Weights of a small transformer language model: vocabulary 7156, normalized queries and keys.
Each number is 50 + 12 x the weight over its row's rms, rounded and kept within 0 to 99. Layers, rows and columns count from 0. The size before them is the row's rms in percent of the matrix's.

# layer 11 MLP down, 160x448, rms 0.077, rows 0-124, columns 392-447
103:68 60 43 58 40 55 44 48 65 65 40 56 50 70 31 50 54 52 35 45 63 44 51 54 57 35 45 43 51 58 55 41 60 37 56 45 54 47 58 56 47 59 50 50 25 43 54 61 29 54 57 55 40 36 44 72
096:63 48 70 47 32 34 54 34 46 44 54 55 69 52 48 52 63 64 56 61 49 32 46 57 50 49 39 24 50 39 65 35 58 76 47 69 50 64 33 71 61 54 45 45 54 57 57 65 33 68 73 64 42 36 49 38
097:51 46 52 45 46 55 53 43 61 56 51 24 53 16 56 47 38 41 58 49 62 42 39 53 34 54 52 27 51 27 59 58 71 84 46 49 39 56 61 68 24 53 50 20 71 52 58 42 25 45 54 38 28 48 76 55
100:38 52 41 67 46 34 51 38 27 52 87 41 56 26 61 68 53 54 57 54 31 56 43 32 55 58 65 61 51 70 42 62 52 54 43 35 36 42 45 62 47 33 47 52 39 38 57 44 27 41 68 71 37 55 44 57
099:56 32 31 21 54 49 42 23 68 57 46 63 44 45 55 66 42 55 43 35 51 33 61 58 54 39 45 50 41 55 46 70 60 36 42 53 55 43 30 35 55 45 37 43 42 52 37 35 51 59 67 60 44 71 53 49
102:45 27 59 66 66 33 38 67 55 32 63 32 54 58 64 38 32 69 39 35 56 46 33 39 49 57 55 44 51 69 35 56 36 41 57 40 44 61 43 53 57 55 63 35 45 49 54 45 50 52 31 37 46 76 53 57
098:58 46 62 57 51 50 70 49 43 33 46 54 53 37 47 50 64 35 57 66 41 43 51 54 32 46 44 48 62 42 51 34 37 64 42 50 57 51 53 36 54 57 34 51 34 52 65 50 25 56 80 57 32 61 65 41
098:41 44 31 39 73 40 45 63 54 42 69 53 74 40 41 69 43 40 61 57 59 69 27 60 53 29 62 48 43 56 60 47 57 29 46 47 55 64 46 42 32 35 36 58 53 76 53 43 82 57 55 56 28 52 46 61
096:37 46 53 30 47 69 51 36 36 63 37 55 41 62 38 50 68 55 53 41 46 52 33 57 42 56 48 52 53 13 44 38 46 52 59 50 77 38 43 26 35 59 53 56 50 69 69 44 37 43 54 63 41 51 45 58
098:43 42 63 82 55 61 39 42 41 61 54 54 47 31 64 34 44 48 41 51 85 43 63 48 49 48 50 37 42 52 48 34 54 71 39 36 37 75 23 44 47 52 60 38 47 45 45 45 63 38 28 51 49 40 57 55
101:32 53 22 44 35 54 40 42 58 48 53 70 63 29 74 42 43 56 36 45 38 46 50 46 44 50 46 72 51 64 52 51 55 23 61 50 45 41 44 55 73 69 28 56 52 27 47 35 42 51 31 54 48 50 29 43
099:44 29 37 43 63 47 40 55 59 38 38 64 59 56 54 38 34 45 42 31 36 65 70 46 49 36 55 43 61 62 55 55 24 56 35 50 63 32 61 69 61 27 32 43 58 56 62 40 55 68 55 46 25 38 38 69
098:51 45 53 59 37 49 44 59 37 59 53 47 72 32 42 55 55 61 29 58 38 64 57 30 71 42 39 62 61 46 40 47 70 52 34 42 41 63 23 45 59 60 45 61 47 74 35 43 55 50 44 43 21 69 67 42
101:41 62 41 59 63 63 41 64 49 51 43 30 53 56 69 59 47 65 66 65 44 37 43 38 67 48 60 46 23 38 59 56 37 43 43 54 47 62 58 45 53 38 51 41 36 43 54 20 52 82 36 34 60 53 60 35
100:39 50 35 51 51 27 53 50 41 47 35 51 57 56 62 58 50 52 57 58 56 67 61 58 34 50 31 46 62 17 63 43 32 69 40 76 48 61 52 48 37 40 46 28 50 52 59 64 53 72 68 47 47 40 53 54
098:46 56 60 26 50 53 53 64 34 69 33 45 38 53 40 51 56 56 50 33 40 53 36 50 38 60 38 62 52 43 60 34 51 61 52 36 34 37 46 65 21 38 62 60 51 69 66 44 48 38 63 49 35 50 50 43
098:43 71 53 74 62 52 54 38 52 37 50 32 39 60 54 43 53 47 50 63 37 50 64 80 58 42 66 53 37 38 49 42 64 64 43 23 28 61 47 51 54 37 42 38 40 61 21 52 41 51 51 69 35 41 58 63
102:51 44 45 39 46 37 54 22 46 53 47 36 62 47 63 48 45 37 69 34 52 21 39 56 49 54 60 36 56 87 61 52 61 33 47 53 47 54 41 52 55 47 56 46 43 51 48 72 25 61 44 54 51 56 37 55
105:56 56 52 58 70 46 37 52 35 51 64 36 58 47 40 27 71 62 50 31 22 52 67 41 43 47 46 55 51 55 59 28 38 43 50 53 36 67 69 40 51 40 55 29 55 55 43 56 57 22 30 42 55 70 50 48
103:42 45 60 21 43 58 41 55 46 66 42 47 59 55 63 61 57 56 46 46 51 58 40 48 42 58 48 59 62 44 42 31 61 44 59 28 46 42 55 71 22 41 45 57 48 38 14 45 50 35 16 41 53 42 47 41
100:25 74 53 42 56 40 44 46 68 46 62 39 51 47 68 27 65 68 41 61 40 52 65 53 49 50 57 63 49 49 52 57 36 15 39 35 54 49 52 31 52 53 46 66 64 60 43 55 52 34 54 52 62 46 74 56
099:44 39 50 58 48 47 36 29 75 50 55 45 43 61 44 45 52 67 66 36 42 56 38 25 39 50 47 41 42 29 40 67 52 70 50 59 47 63 46 52 51 58 43 60 48 67 51 32 56 45 70 62 55 52 60 57
099:42 56 45 33 61 39 27 54 48 54 47 37 62 52 60 40 50 53 43 55 49 46 73 60 52 56 39 59 68 53 41 52 27 72 34 63 64 39 49 53 54 59 65 47 59 65 41 68 53 60 42 59 47 44 50 46
096:31 54 37 67 37 60 44 40 49 34 56 36 65 59 67 43 65 67 56 58 60 45 39 45 33 54 39 27 44 52 40 68 51 46 53 39 49 26 50 42 38 37 63 39 59 57 61 37 68 48 30 35 70 56 62 44
099:42 39 30 49 49 51 31 50 62 54 52 47 33 49 54 54 57 42 28 70 53 53 38 45 59 53 64 73 64 48 43 70 70 25 42 33 59 40 61 73 37 51 55 27 52 62 54 48 45 30 50 53 41 32 64 74
101:54 43 46 56 45 51 50 72 47 44 54 38 53 51 51 54 57 75 42 55 38 53 43 43 48 71 56 55 49 53 58 40 40 37 65 41 58 68 71 64 59 45 65 51 34 67 50 39 32 36 58 39 28 64 62 56
099:53 47 48 63 57 41 40 41 72 56 50 61 56 43 54 21 51 51 45 27 28 30 73 48 48 52 42 44 48 53 77 32 72 51 53 58 51 65 56 58 38 61 33 35 51 36 58 52 42 50 64 25 56 53 46 49
100:30 72 58 29 69 46 41 68 61 48 53 51 38 39 55 68 53 41 47 61 38 51 23 50 36 51 61 58 22 42 56 49 43 35 42 63 39 51 50 67 56 63 59 46 44 56 67 59 60 62 59 29 49 51 33 56
099:44 70 38 46 36 58 40 40 43 29 43 49 43 26 58 40 33 43 57 35 28 74 66 30 50 57 54 40 28 45 58 34 57 58 29 49 38 51 38 54 39 49 54 30 46 52 74 60 47 31 56 68 35 40 50 26
099:57 59 44 60 59 54 56 64 59 74 46 56 39 48 40 48 50 48 66 52 31 36 47 52 61 48 67 48 57 62 43 54 58 58 50 38 63 67 33 60 44 49 61 59 39 56 59 62 40 42 35 41 63 42 50 24
099:35 63 60 43 54 50 63 70 62 54 65 49 55 77 46 43 39 67 46 47 41 58 58 58 35 39 56 43 57 58 34 54 51 65 57 42 50 56 43 56 50 56 41 43 47 24 37 47 37 69 58 66 41 53 48 48
102:46 34 54 56 46 57 60 26 53 60 56 55 38 42 67 38 44 42 55 65 66 75 45 68 45 41 48 61 63 48 54 38 54 32 50 58 35 29 34 54 42 37 70 63 66 61 56 51 50 49 48 66 47 45 40 52
099:72 46 77 54 57 23 49 44 37 43 57 47 51 58 52 52 49 47 63 27 57 60 49 57 36 34 41 51 60 50 56 40 36 56 63 40 74 43 35 53 80 50 56 39 47 45 48 61 54 82 52 35 31 57 42 70
102:24 54 47 71 40 65 56 48 61 77 25 80 43 63 39 45 60 32 49 32 49 46 57 53 56 45 45 58 45 63 75 41 47 57 36 58 46 43 63 48 60 62 37 54 61 27 43 70 67 62 51 56 64 34 36 43
095:49 32 53 43 78 60 43 51 53 41 48 57 58 45 34 48 28 61 37 36 39 51 70 80 47 39 52 64 44 47 31 48 26 39 60 33 49 40 40 43 48 49 42 50 42 48 37 67 69 41 47 57 60 49 50 51
098:51 37 49 69 07 35 56 46 45 35 59 56 24 56 39 47 23 35 60 76 63 64 48 61 35 65 34 35 54 67 37 47 41 59 61 56 79 50 67 50 42 72 43 58 36 72 32 45 56 47 81 39 60 50 56 44
098:56 72 45 49 49 63 60 29 40 36 42 69 38 74 56 55 44 20 61 41 40 50 76 32 40 32 41 40 49 58 21 81 45 54 56 46 35 54 52 69 44 61 53 39 55 45 42 45 43 32 44 41 54 34 32 47
098:51 22 53 51 40 71 38 36 24 75 60 56 36 67 51 40 53 46 67 28 58 56 61 50 43 47 43 40 44 69 31 61 42 37 43 33 59 33 67 48 56 66 50 32 37 75 38 27 59 54 49 54 62 33 54 44
104:29 40 55 67 52 53 59 69 39 61 67 44 56 68 43 38 43 36 43 52 52 50 44 42 39 55 40 30 62 46 45 20 41 59 67 46 56 50 25 48 54 72 50 64 42 41 56 43 58 55 64 45 64 52 36 40
100:53 53 34 46 34 60 63 49 55 40 70 84 56 58 61 23 48 56 08 64 42 41 49 74 30 52 45 44 46 42 28 48 44 30 63 80 54 71 54 51 33 57 52 44 57 47 50 39 46 54 41 49 55 52 31 38
102:40 56 74 67 09 37 56 48 53 57 80 31 46 53 65 52 34 33 25 54 45 62 46 57 44 49 58 61 44 39 43 70 65 61 45 40 42 61 55 43 60 43 56 42 53 62 54 42 74 50 59 80 59 24 29 56
098:47 64 71 46 58 61 60 37 53 39 36 59 44 30 58 41 56 47 66 28 73 56 70 17 63 44 47 50 56 35 56 43 51 86 53 45 73 57 72 49 74 53 35 49 48 45 58 65 55 48 37 42 60 66 51 48
098:55 58 57 39 45 40 46 48 56 74 43 37 47 36 48 43 61 55 47 33 57 47 53 57 67 60 63 46 44 75 36 49 41 49 54 56 37 48 39 79 78 52 58 71 49 53 59 54 23 52 61 55 42 68 43 70
098:49 39 61 58 45 38 48 44 53 40 49 47 64 63 51 59 26 55 53 39 30 45 45 38 70 53 40 64 55 63 57 47 59 58 45 59 63 41 42 60 29 47 62 30 29 69 43 34 47 37 56 81 55 67 38 56
102:69 55 40 59 53 39 53 52 78 40 39 51 39 62 52 19 69 37 37 54 43 47 21 40 49 51 60 53 38 52 37 50 44 20 41 64 57 60 39 58 58 70 60 34 85 53 68 55 50 64 50 29 65 60 42 34
096:67 49 55 58 75 63 48 51 34 48 42 45 54 70 64 66 50 70 49 36 59 41 45 57 56 56 54 53 51 56 28 30 57 35 56 27 42 45 45 50 60 41 48 42 47 45 71 54 41 29 70 50 34 68 55 52
102:48 52 61 40 52 53 64 38 56 52 57 51 49 38 60 56 56 54 50 46 54 53 56 62 47 36 45 43 52 52 74 25 63 55 47 58 63 35 66 40 68 58 52 72 47 58 44 43 47 52 34 32 35 61 51 44
143:54 50 48 67 48 57 63 67 60 61 45 09 54 43 51 49 27 56 51 59 51 59 40 43 60 62 46 36 72 40 63 63 53 39 42 48 47 46 42 47 30 25 66 59 65 44 44 51 44 50 53 50 50 51 58 41
100:35 68 47 47 39 27 41 42 40 36 35 42 72 55 68 33 42 35 34 23 61 61 48 50 58 48 51 35 64 53 47 67 38 45 44 57 58 53 59 53 52 56 75 62 56 49 32 62 35 57 48 62 58 26 31 50
098:49 42 38 50 45 60 24 39 64 17 41 64 36 22 44 69 82 68 55 52 40 34 46 50 47 49 47 18 41 34 67 54 53 26 48 44 36 59 59 53 53 69 57 45 62 48 33 47 48 50 33 52 54 49 29 56
098:63 49 33 37 43 34 37 54 49 45 51 08 60 43 57 36 51 27 52 39 56 30 31 48 39 55 51 57 36 39 52 60 61 49 61 39 33 45 61 39 60 35 35 26 41 57 59 38 37 37 50 78 39 50 65 56
098:48 36 44 56 31 64 43 25 63 51 59 63 45 55 42 52 70 48 43 58 43 46 67 43 38 53 44 37 35 40 62 39 23 55 22 63 57 44 46 49 52 47 24 34 45 35 45 31 48 44 47 47 65 44 47 55
097:67 39 72 56 47 56 44 58 56 47 49 58 42 56 52 67 37 62 53 75 66 39 41 50 71 56 69 35 42 39 42 65 50 44 51 40 41 42 41 38 53 55 27 27 62 81 53 51 56 41 42 58 66 57 54 41
100:66 29 46 42 60 50 51 65 42 45 56 60 33 41 56 52 48 44 58 63 52 31 51 51 32 29 43 45 58 39 48 67 60 45 35 38 23 55 54 54 48 43 45 29 46 55 54 41 54 37 54 46 59 48 56 39
098:46 58 52 78 53 56 33 41 48 34 46 34 64 68 53 28 52 72 72 47 53 51 37 63 35 35 73 49 42 55 40 25 51 60 69 42 46 46 48 44 54 39 42 53 58 55 51 57 41 42 31 53 37 69 34 54
101:42 55 71 49 52 33 55 44 66 58 32 59 42 44 43 55 63 64 70 56 58 61 39 60 34 49 44 49 40 46 64 77 74 66 46 70 53 42 44 65 46 52 51 49 37 43 48 35 42 37 44 78 67 48 39 65
102:62 44 42 85 44 49 61 31 42 68 47 57 35 45 52 66 67 41 50 56 52 64 50 70 42 42 51 21 48 51 57 48 53 41 45 69 35 52 38 44 59 46 55 45 44 46 46 66 43 65 49 30 45 42 62 48
099:41 42 44 65 56 55 66 42 42 47 48 71 55 48 61 62 40 54 52 40 62 17 45 64 36 55 54 45 38 58 60 69 43 64 51 45 55 69 59 48 59 66 59 40 42 29 42 40 54 55 46 26 84 54 30 40
105:63 49 47 52 45 46 72 33 29 47 43 75 48 49 46 52 59 40 35 54 65 37 45 55 64 44 46 72 38 60 46 52 44 64 22 46 70 36 45 48 67 62 55 50 57 39 32 36 59 48 76 50 55 54 43 63
099:35 25 29 41 51 42 58 11 67 40 40 60 33 33 37 55 47 62 44 52 58 47 77 72 21 48 40 46 38 36 55 46 43 52 41 35 41 74 28 47 31 25 46 51 45 37 56 48 46 57 43 38 56 52 48 35
097:47 61 38 60 49 56 44 59 72 59 54 43 57 53 53 48 60 53 44 53 59 72 46 47 37 59 30 37 54 44 53 61 35 44 43 67 54 53 37 36 46 31 51 25 49 50 64 60 36 47 63 56 47 46 63 46
096:44 45 43 44 53 65 41 65 24 47 52 52 42 75 59 41 53 59 34 32 64 55 36 57 27 38 43 50 53 30 51 56 46 45 44 60 29 74 36 36 74 39 59 50 38 36 58 47 46 51 29 57 35 47 45 52
099:58 35 42 54 57 54 55 69 43 51 52 47 64 49 60 77 34 42 67 49 43 47 50 37 49 51 36 62 19 45 52 57 30 48 60 40 71 54 62 53 67 47 35 56 42 49 48 45 48 65 45 62 61 44 49 42
099:52 56 19 45 29 68 49 46 56 41 43 54 61 37 46 43 54 44 61 64 56 49 29 58 53 26 24 43 39 49 38 56 42 65 37 42 56 39 42 32 56 53 54 38 29 77 42 52 52 44 42 41 48 60 52 49
100:22 42 47 43 69 64 28 51 52 43 65 50 50 63 52 53 56 50 40 53 69 50 47 42 50 50 55 44 95 54 44 48 25 51 68 50 62 56 50 68 60 63 39 61 73 24 31 56 54 49 43 49 50 33 61 37
098:36 59 35 73 56 42 48 53 53 53 68 42 58 57 40 52 20 51 56 61 39 65 45 48 68 28 52 58 53 38 24 26 41 44 37 46 73 48 19 44 64 52 55 70 44 43 54 60 47 38 50 46 53 24 47 41
098:60 62 39 33 36 46 67 41 53 52 41 43 51 49 55 45 41 51 32 72 28 49 42 39 47 41 75 60 30 62 52 38 47 57 60 49 43 76 54 38 72 40 34 44 38 44 58 39 43 55 45 60 55 45 55 66
099:46 54 53 59 51 63 54 40 42 56 45 48 50 46 53 52 57 54 56 54 52 52 51 43 35 37 59 49 19 49 40 26 62 28 32 39 48 54 35 38 36 62 54 51 39 31 61 69 57 55 44 22 53 37 67 29
099:51 43 39 62 49 45 54 44 47 63 66 39 49 52 47 51 48 45 56 48 42 47 44 43 47 44 47 48 51 54 55 61 71 51 56 32 56 57 77 47 50 63 27 32 45 52 56 49 54 59 64 50 51 58 56 39
099:45 52 38 47 38 44 59 43 53 25 37 36 63 55 61 51 48 54 64 45 59 57 47 60 55 46 47 36 45 50 50 73 63 31 53 58 35 56 30 39 57 62 48 54 64 67 48 27 45 49 51 59 54 58 52 61
097:58 28 52 47 50 43 68 46 79 38 67 59 60 77 44 44 64 48 62 64 35 66 34 53 64 39 52 64 62 62 69 46 47 49 66 50 35 58 65 54 50 58 66 47 53 35 45 63 45 60 55 55 28 57 41 32
098:43 35 37 83 56 51 48 47 50 33 47 38 43 33 54 22 61 48 65 48 43 36 64 62 63 30 61 50 45 18 62 50 44 72 58 62 57 55 47 47 57 62 54 55 56 50 39 41 36 43 38 39 38 57 43 40
096:63 61 57 69 58 57 70 35 52 61 54 43 54 65 47 38 67 72 57 45 45 41 56 53 54 72 42 60 37 30 34 55 48 38 27 50 53 60 64 28 73 51 56 30 30 49 28 50 48 45 29 35 50 29 81 52
101:52 35 59 52 45 22 42 57 59 22 65 50 41 45 31 70 50 43 60 59 33 64 39 54 62 31 37 57 46 57 35 45 49 26 62 34 60 29 38 61 49 44 51 82 53 51 46 57 43 31 54 52 39 68 33 62
101:68 45 68 71 67 57 42 62 52 54 64 40 60 52 63 29 44 58 45 44 62 72 43 52 53 88 56 62 66 42 61 37 57 38 46 40 52 41 48 37 33 41 56 50 50 56 42 39 39 58 53 44 36 44 27 66
097:46 58 44 60 50 42 68 31 38 51 54 60 56 64 28 42 43 46 47 19 51 38 44 71 47 76 59 59 45 54 47 43 47 61 60 43 43 66 39 64 57 49 49 67 61 32 52 48 45 36 44 38 47 65 83 52
096:45 41 69 43 45 43 67 31 54 46 39 64 44 51 47 40 39 34 55 62 56 58 73 29 56 34 36 57 46 46 38 46 38 79 34 33 43 24 47 47 59 53 35 35 32 75 45 38 46 56 49 63 38 48 49 49
095:63 38 42 49 59 55 51 41 48 61 46 35 37 65 48 52 52 64 69 57 49 43 56 43 42 45 51 39 26 54 62 41 39 27 75 58 41 22 34 38 48 56 50 57 41 44 48 56 75 52 50 62 60 32 39 12
096:59 41 43 66 39 54 55 16 71 45 67 33 48 41 55 69 64 37 54 44 68 78 35 32 51 48 52 55 51 53 54 42 62 62 34 59 30 73 53 35 78 34 62 45 48 45 62 46 42 29 48 53 53 53 38 49
127:45 33 39 40 61 59 39 39 64 47 35 41 55 42 55 66 51 35 74 54 44 24 48 49 56 41 60 49 46 45 78 35 48 65 68 37 72 59 49 68 56 40 31 71 42 46 50 54 44 28 64 58 61 48 59 72
099:37 39 55 61 64 55 57 36 48 43 45 61 68 36 56 64 44 18 60 47 58 28 46 61 49 65 43 80 77 57 54 35 55 40 55 61 48 31 43 45 43 26 72 54 50 64 29 48 52 68 69 27 40 56 27 59
100:28 58 68 46 43 34 54 71 51 62 56 45 44 53 80 42 50 58 46 61 58 50 54 63 51 55 54 66 44 42 47 53 37 45 55 58 40 53 46 60 48 64 53 63 52 48 66 72 52 80 65 62 33 63 44 62
098:75 51 47 57 50 35 41 61 51 37 43 38 53 40 68 68 48 61 37 39 62 54 52 68 42 65 54 51 47 52 45 58 61 44 26 39 52 46 76 47 55 62 49 24 62 78 50 54 58 72 50 58 47 50 50 52
100:60 28 37 79 44 60 58 30 48 42 70 45 64 32 67 58 51 33 57 57 68 59 50 28 40 50 51 64 45 58 51 45 83 46 81 79 67 47 36 61 84 55 32 53 45 50 52 52 46 57 64 50 52 65 53 55
100:73 42 58 62 24 44 41 55 62 65 43 78 69 42 35 47 49 48 54 46 63 58 58 43 55 50 48 46 43 43 58 31 42 34 29 43 58 53 79 38 36 63 51 57 53 45 50 70 60 48 50 28 54 37 32 71
099:60 35 41 65 58 47 45 42 53 28 64 43 61 57 49 55 53 55 42 33 60 50 44 55 49 48 37 38 45 54 71 38 44 34 34 61 47 56 39 57 43 61 42 57 60 75 60 62 63 51 57 52 49 42 44 53
100:67 38 49 39 32 65 61 38 66 36 52 61 78 41 67 65 66 58 52 37 46 47 46 41 40 72 62 45 52 32 36 49 56 66 28 48 41 32 27 45 41 59 66 49 54 36 54 24 39 44 63 47 50 42 34 41
099:56 53 39 31 47 60 59 63 59 59 55 48 55 48 55 58 38 55 62 54 50 64 42 54 68 61 44 71 68 47 74 51 70 50 61 34 40 64 54 65 47 37 69 37 37 51 33 61 53 45 61 48 43 65 52 34
100:30 38 60 51 59 48 48 44 30 38 29 63 47 43 63 49 36 44 49 25 61 65 45 75 77 32 38 39 42 63 51 48 67 43 42 68 54 45 44 59 57 53 53 61 74 74 28 35 47 52 44 47 38 51 41 44
101:53 37 55 50 48 47 48 48 47 40 60 52 67 50 63 57 40 33 51 51 58 46 57 47 40 54 42 40 52 57 53 69 54 41 48 79 53 49 61 51 69 34 44 38 47 75 30 38 40 58 37 62 55 37 49 64
098:55 53 33 47 48 54 56 54 59 63 39 43 53 52 55 48 36 55 48 57 64 64 49 46 48 64 66 22 54 57 57 52 20 51 50 59 59 52 58 72 76 49 45 49 52 62 33 69 41 50 29 41 48 52 56 68
101:55 52 55 40 32 29 63 48 67 73 61 42 55 51 41 39 45 57 50 40 51 56 40 42 58 40 50 56 39 65 44 45 50 38 26 40 52 76 19 67 49 42 71 55 40 38 50 41 53 68 47 42 41 19 34 47
099:66 67 47 38 39 46 31 38 50 55 39 36 71 63 58 37 61 61 68 44 39 66 51 56 37 58 50 34 34 51 61 24 51 78 38 45 53 42 59 51 31 63 49 59 54 47 44 54 40 44 41 65 63 62 42 82
099:32 43 41 41 74 85 48 36 44 21 44 43 37 41 31 40 54 53 50 57 37 49 58 62 59 56 78 46 58 70 72 38 48 63 64 62 51 51 32 51 55 60 47 29 76 47 58 60 71 52 71 36 46 45 57 52
097:61 46 39 47 49 64 49 64 25 28 47 64 46 44 64 77 44 56 61 24 49 38 45 59 47 43 57 38 60 55 70 47 38 57 45 43 51 67 55 47 41 47 52 78 36 43 26 43 60 36 44 48 63 54 45 38
096:48 49 69 40 54 42 51 71 46 71 49 44 81 53 65 49 39 37 59 51 38 77 37 44 24 45 36 53 59 53 46 58 60 55 45 43 54 37 63 59 56 72 42 51 43 40 41 64 61 51 42 68 44 39 53 53
099:35 28 40 49 42 59 66 56 44 68 41 48 50 70 46 38 43 39 57 69 58 35 58 60 32 85 34 50 59 36 28 33 33 39 36 70 36 28 66 51 53 36 37 38 58 57 51 71 56 55 48 34 67 35 66 42
097:42 32 50 63 37 56 26 56 50 48 55 41 52 71 22 35 47 41 48 61 52 46 59 57 38 44 46 61 55 66 53 39 47 59 48 45 39 36 67 37 66 45 51 50 46 62 55 69 36 44 46 65 48 46 55 77
099:47 44 62 47 43 50 38 67 43 45 37 49 59 40 50 38 44 87 45 53 44 45 57 75 63 35 54 57 52 53 52 63 56 42 53 29 27 30 58 51 65 51 59 47 66 62 44 59 49 60 39 47 38 46 55 42
097:57 63 55 42 57 36 50 60 72 42 55 62 57 38 45 50 40 39 37 47 45 51 64 58 46 52 69 49 64 40 53 45 51 67 57 72 38 60 47 49 57 58 52 75 55 53 51 42 50 20 46 58 46 58 60 59
098:68 46 56 61 47 38 49 58 57 68 56 61 32 70 72 23 27 51 65 45 29 47 46 44 56 43 69 70 46 57 65 49 61 39 59 55 35 50 31 32 50 36 51 36 44 49 46 56 27 33 56 45 65 64 46 39
099:48 65 56 55 59 46 57 57 56 55 37 53 63 42 49 42 46 37 34 52 58 39 38 48 41 49 38 57 59 73 31 46 18 19 54 50 63 68 45 70 54 37 54 38 48 43 71 36 60 50 50 43 41 39 52 51
098:51 55 57 46 54 49 62 63 64 40 39 29 33 42 57 61 65 59 51 51 35 67 58 54 54 38 49 47 60 53 58 52 30 41 45 53 30 79 58 50 54 53 55 46 43 76 33 30 70 57 60 35 56 67 47 40
097:50 50 52 61 45 29 41 55 59 58 55 53 26 62 44 43 44 60 44 35 49 58 46 46 48 51 62 66 50 27 61 42 71 45 52 58 59 42 59 64 60 49 42 33 41 47 31 40 36 42 60 43 40 56 44 42
099:45 47 60 59 62 50 52 58 42 51 58 46 58 40 61 50 63 50 58 62 24 32 42 69 58 57 42 56 54 45 42 48 55 38 49 55 78 67 61 57 56 56 43 43 43 56 67 59 69 50 48 43 39 47 60 49
101:61 42 52 51 65 53 38 68 59 52 50 42 55 65 68 48 56 34 41 57 48 59 45 28 57 30 62 42 50 49 61 56 38 45 52 39 61 67 70 59 73 60 48 67 49 53 25 44 46 45 26 60 43 53 63 40
102:43 61 56 77 50 28 65 35 59 38 40 65 61 33 49 52 47 42 38 67 57 42 52 40 40 49 49 35 33 62 64 51 54 35 30 73 45 42 67 51 52 67 72 49 54 50 49 43 36 69 32 42 53 46 31 58
104:44 67 44 64 53 49 46 45 55 54 68 41 73 45 59 41 67 57 52 54 33 51 66 42 34 24 34 61 41 66 62 58 85 58 37 43 49 44 42 44 57 46 58 48 49 50 36 71 51 68 62 42 55 70 47 62
102:45 26 31 75 39 60 37 69 46 38 35 56 38 56 59 40 48 34 51 38 43 30 36 56 42 53 60 50 60 52 52 58 37 56 68 62 59 40 49 74 60 57 42 76 44 53 62 44 38 30 36 49 40 48 61 54
101:35 46 64 41 39 50 38 47 32 61 74 49 29 57 31 50 37 66 54 51 54 46 74 51 69 47 45 43 46 73 51 65 47 58 61 62 56 38 39 61 55 22 42 38 43 53 38 44 59 48 73 44 49 53 55 67
099:50 56 40 53 70 67 48 46 32 26 39 40 53 25 27 41 28 45 42 75 51 33 49 42 68 40 58 17 59 58 59 48 48 54 59 60 72 48 40 56 49 52 48 58 48 49 53 44 60 53 38 53 37 48 69 49
098:50 60 49 58 54 71 47 55 51 56 53 47 40 34 28 35 54 63 37 44 41 75 49 35 60 49 48 47 58 49 42 43 76 28 39 66 66 54 39 49 73 67 58 74 81 53 52 51 53 28 44 50 26 73 56 63
102:56 20 44 48 75 44 28 62 50 54 41 42 23 69 36 54 67 67 40 41 34 43 53 42 51 61 42 56 65 35 55 61 58 28 45 63 63 43 39 49 62 34 50 53 41 44 56 32 60 47 37 39 58 63 54 52
097:47 64 74 82 43 62 44 48 49 50 50 24 54 36 56 48 41 31 47 39 45 46 51 44 36 36 26 45 54 40 65 39 39 57 48 41 59 28 49 24 46 51 50 40 46 55 59 37 21 50 37 30 48 31 57 42
100:25 63 69 68 48 50 54 41 50 65 58 46 51 63 36 45 45 31 40 66 36 53 54 69 41 38 58 36 53 68 46 34 49 47 39 65 72 57 51 54 29 51 70 57 38 59 53 56 38 56 47 40 57 60 73 60
103:41 43 59 26 43 72 44 64 39 33 63 41 36 45 42 50 52 46 47 50 49 52 43 47 53 51 38 45 52 62 57 42 51 57 50 71 55 47 39 55 47 73 31 49 59 54 65 58 26 52 52 54 54 61 57 58
120:62 44 69 96 37 27 65 42 50 56 46 61 48 47 59 51 39 46 56 38 52 50 48 44 46 53 64 54 47 39 59 57 34 80 56 42 49 51 36 60 58 55 41 47 49 68 38 43 70 67 48 69 36 20 52 39
097:63 32 41 51 47 40 65 59 42 64 44 61 57 54 38 51 51 62 49 57 64 56 39 55 29 47 46 52 51 60 54 34 40 49 44 44 31 35 61 59 38 64 55 57 59 42 62 77 54 54 64 14 58 43 68 61
100:58 47 57 66 44 55 50 50 63 58 63 58 55 31 54 56 31 63 45 45 61 69 44 48 41 49 56 55 73 62 56 35 39 12 50 33 45 63 49 58 54 59 65 51 43 54 70 48 42 42 41 49 49 61 25 64
098:69 44 39 53 62 58 46 61 52 39 61 36 51 40 50 57 69 59 54 41 48 52 38 51 42 67 61 34 62 56 44 41 41 54 32 68 50 53 48 62 40 49 36 35 33 46 40 32 40 39 39 48 63 34 57 62
099:69 54 47 55 53 38 46 35 38 39 54 45 60 67 54 29 48 44 61 41 61 52 72 67 72 43 48 48 37 54 58 45 65 74 47 40 65 51 63 36 44 39 71 61 48 48 29 36 42 30 28 61 44 58 34 35
100:55 49 39 27 65 36 69 29 47 54 42 66 55 29 67 63 39 44 46 48 66 42 55 26 39 55 57 52 63 45 25 47 46 28 24 54 35 53 55 69 51 42 67 66 46 47 59 50 48 51 51 55 50 46 58 33
095:60 59 62 51 40 53 53 39 24 28 60 47 73 48 57 44 51 48 30 62 35 44 56 53 80 30 62 64 38 55 35 70 39 48 37 79 42 62 71 66 60 40 59 46 54 47 45 67 56 58 53 53 44 59 52 43
099:47 54 49 70 55 46 42 29 44 48 50 75 57 60 36 57 51 56 57 78 38 72 71 34 47 43 28 34 43 45 68 41 59 56 25 64 49 60 66 52 42 62 48 64 39 32 37 54 49 56 46 40 53 64 44 59
101:49 55 49 41 67 40 57 36 52 56 48 61 67 67 43 37 52 48 46 52 43 53 78 45 46 50 62 70 53 58 38 62 58 71 52 35 36 56 41 69 65 66 28 55 70 50 58 54 32 52 52 22 51 78 63 60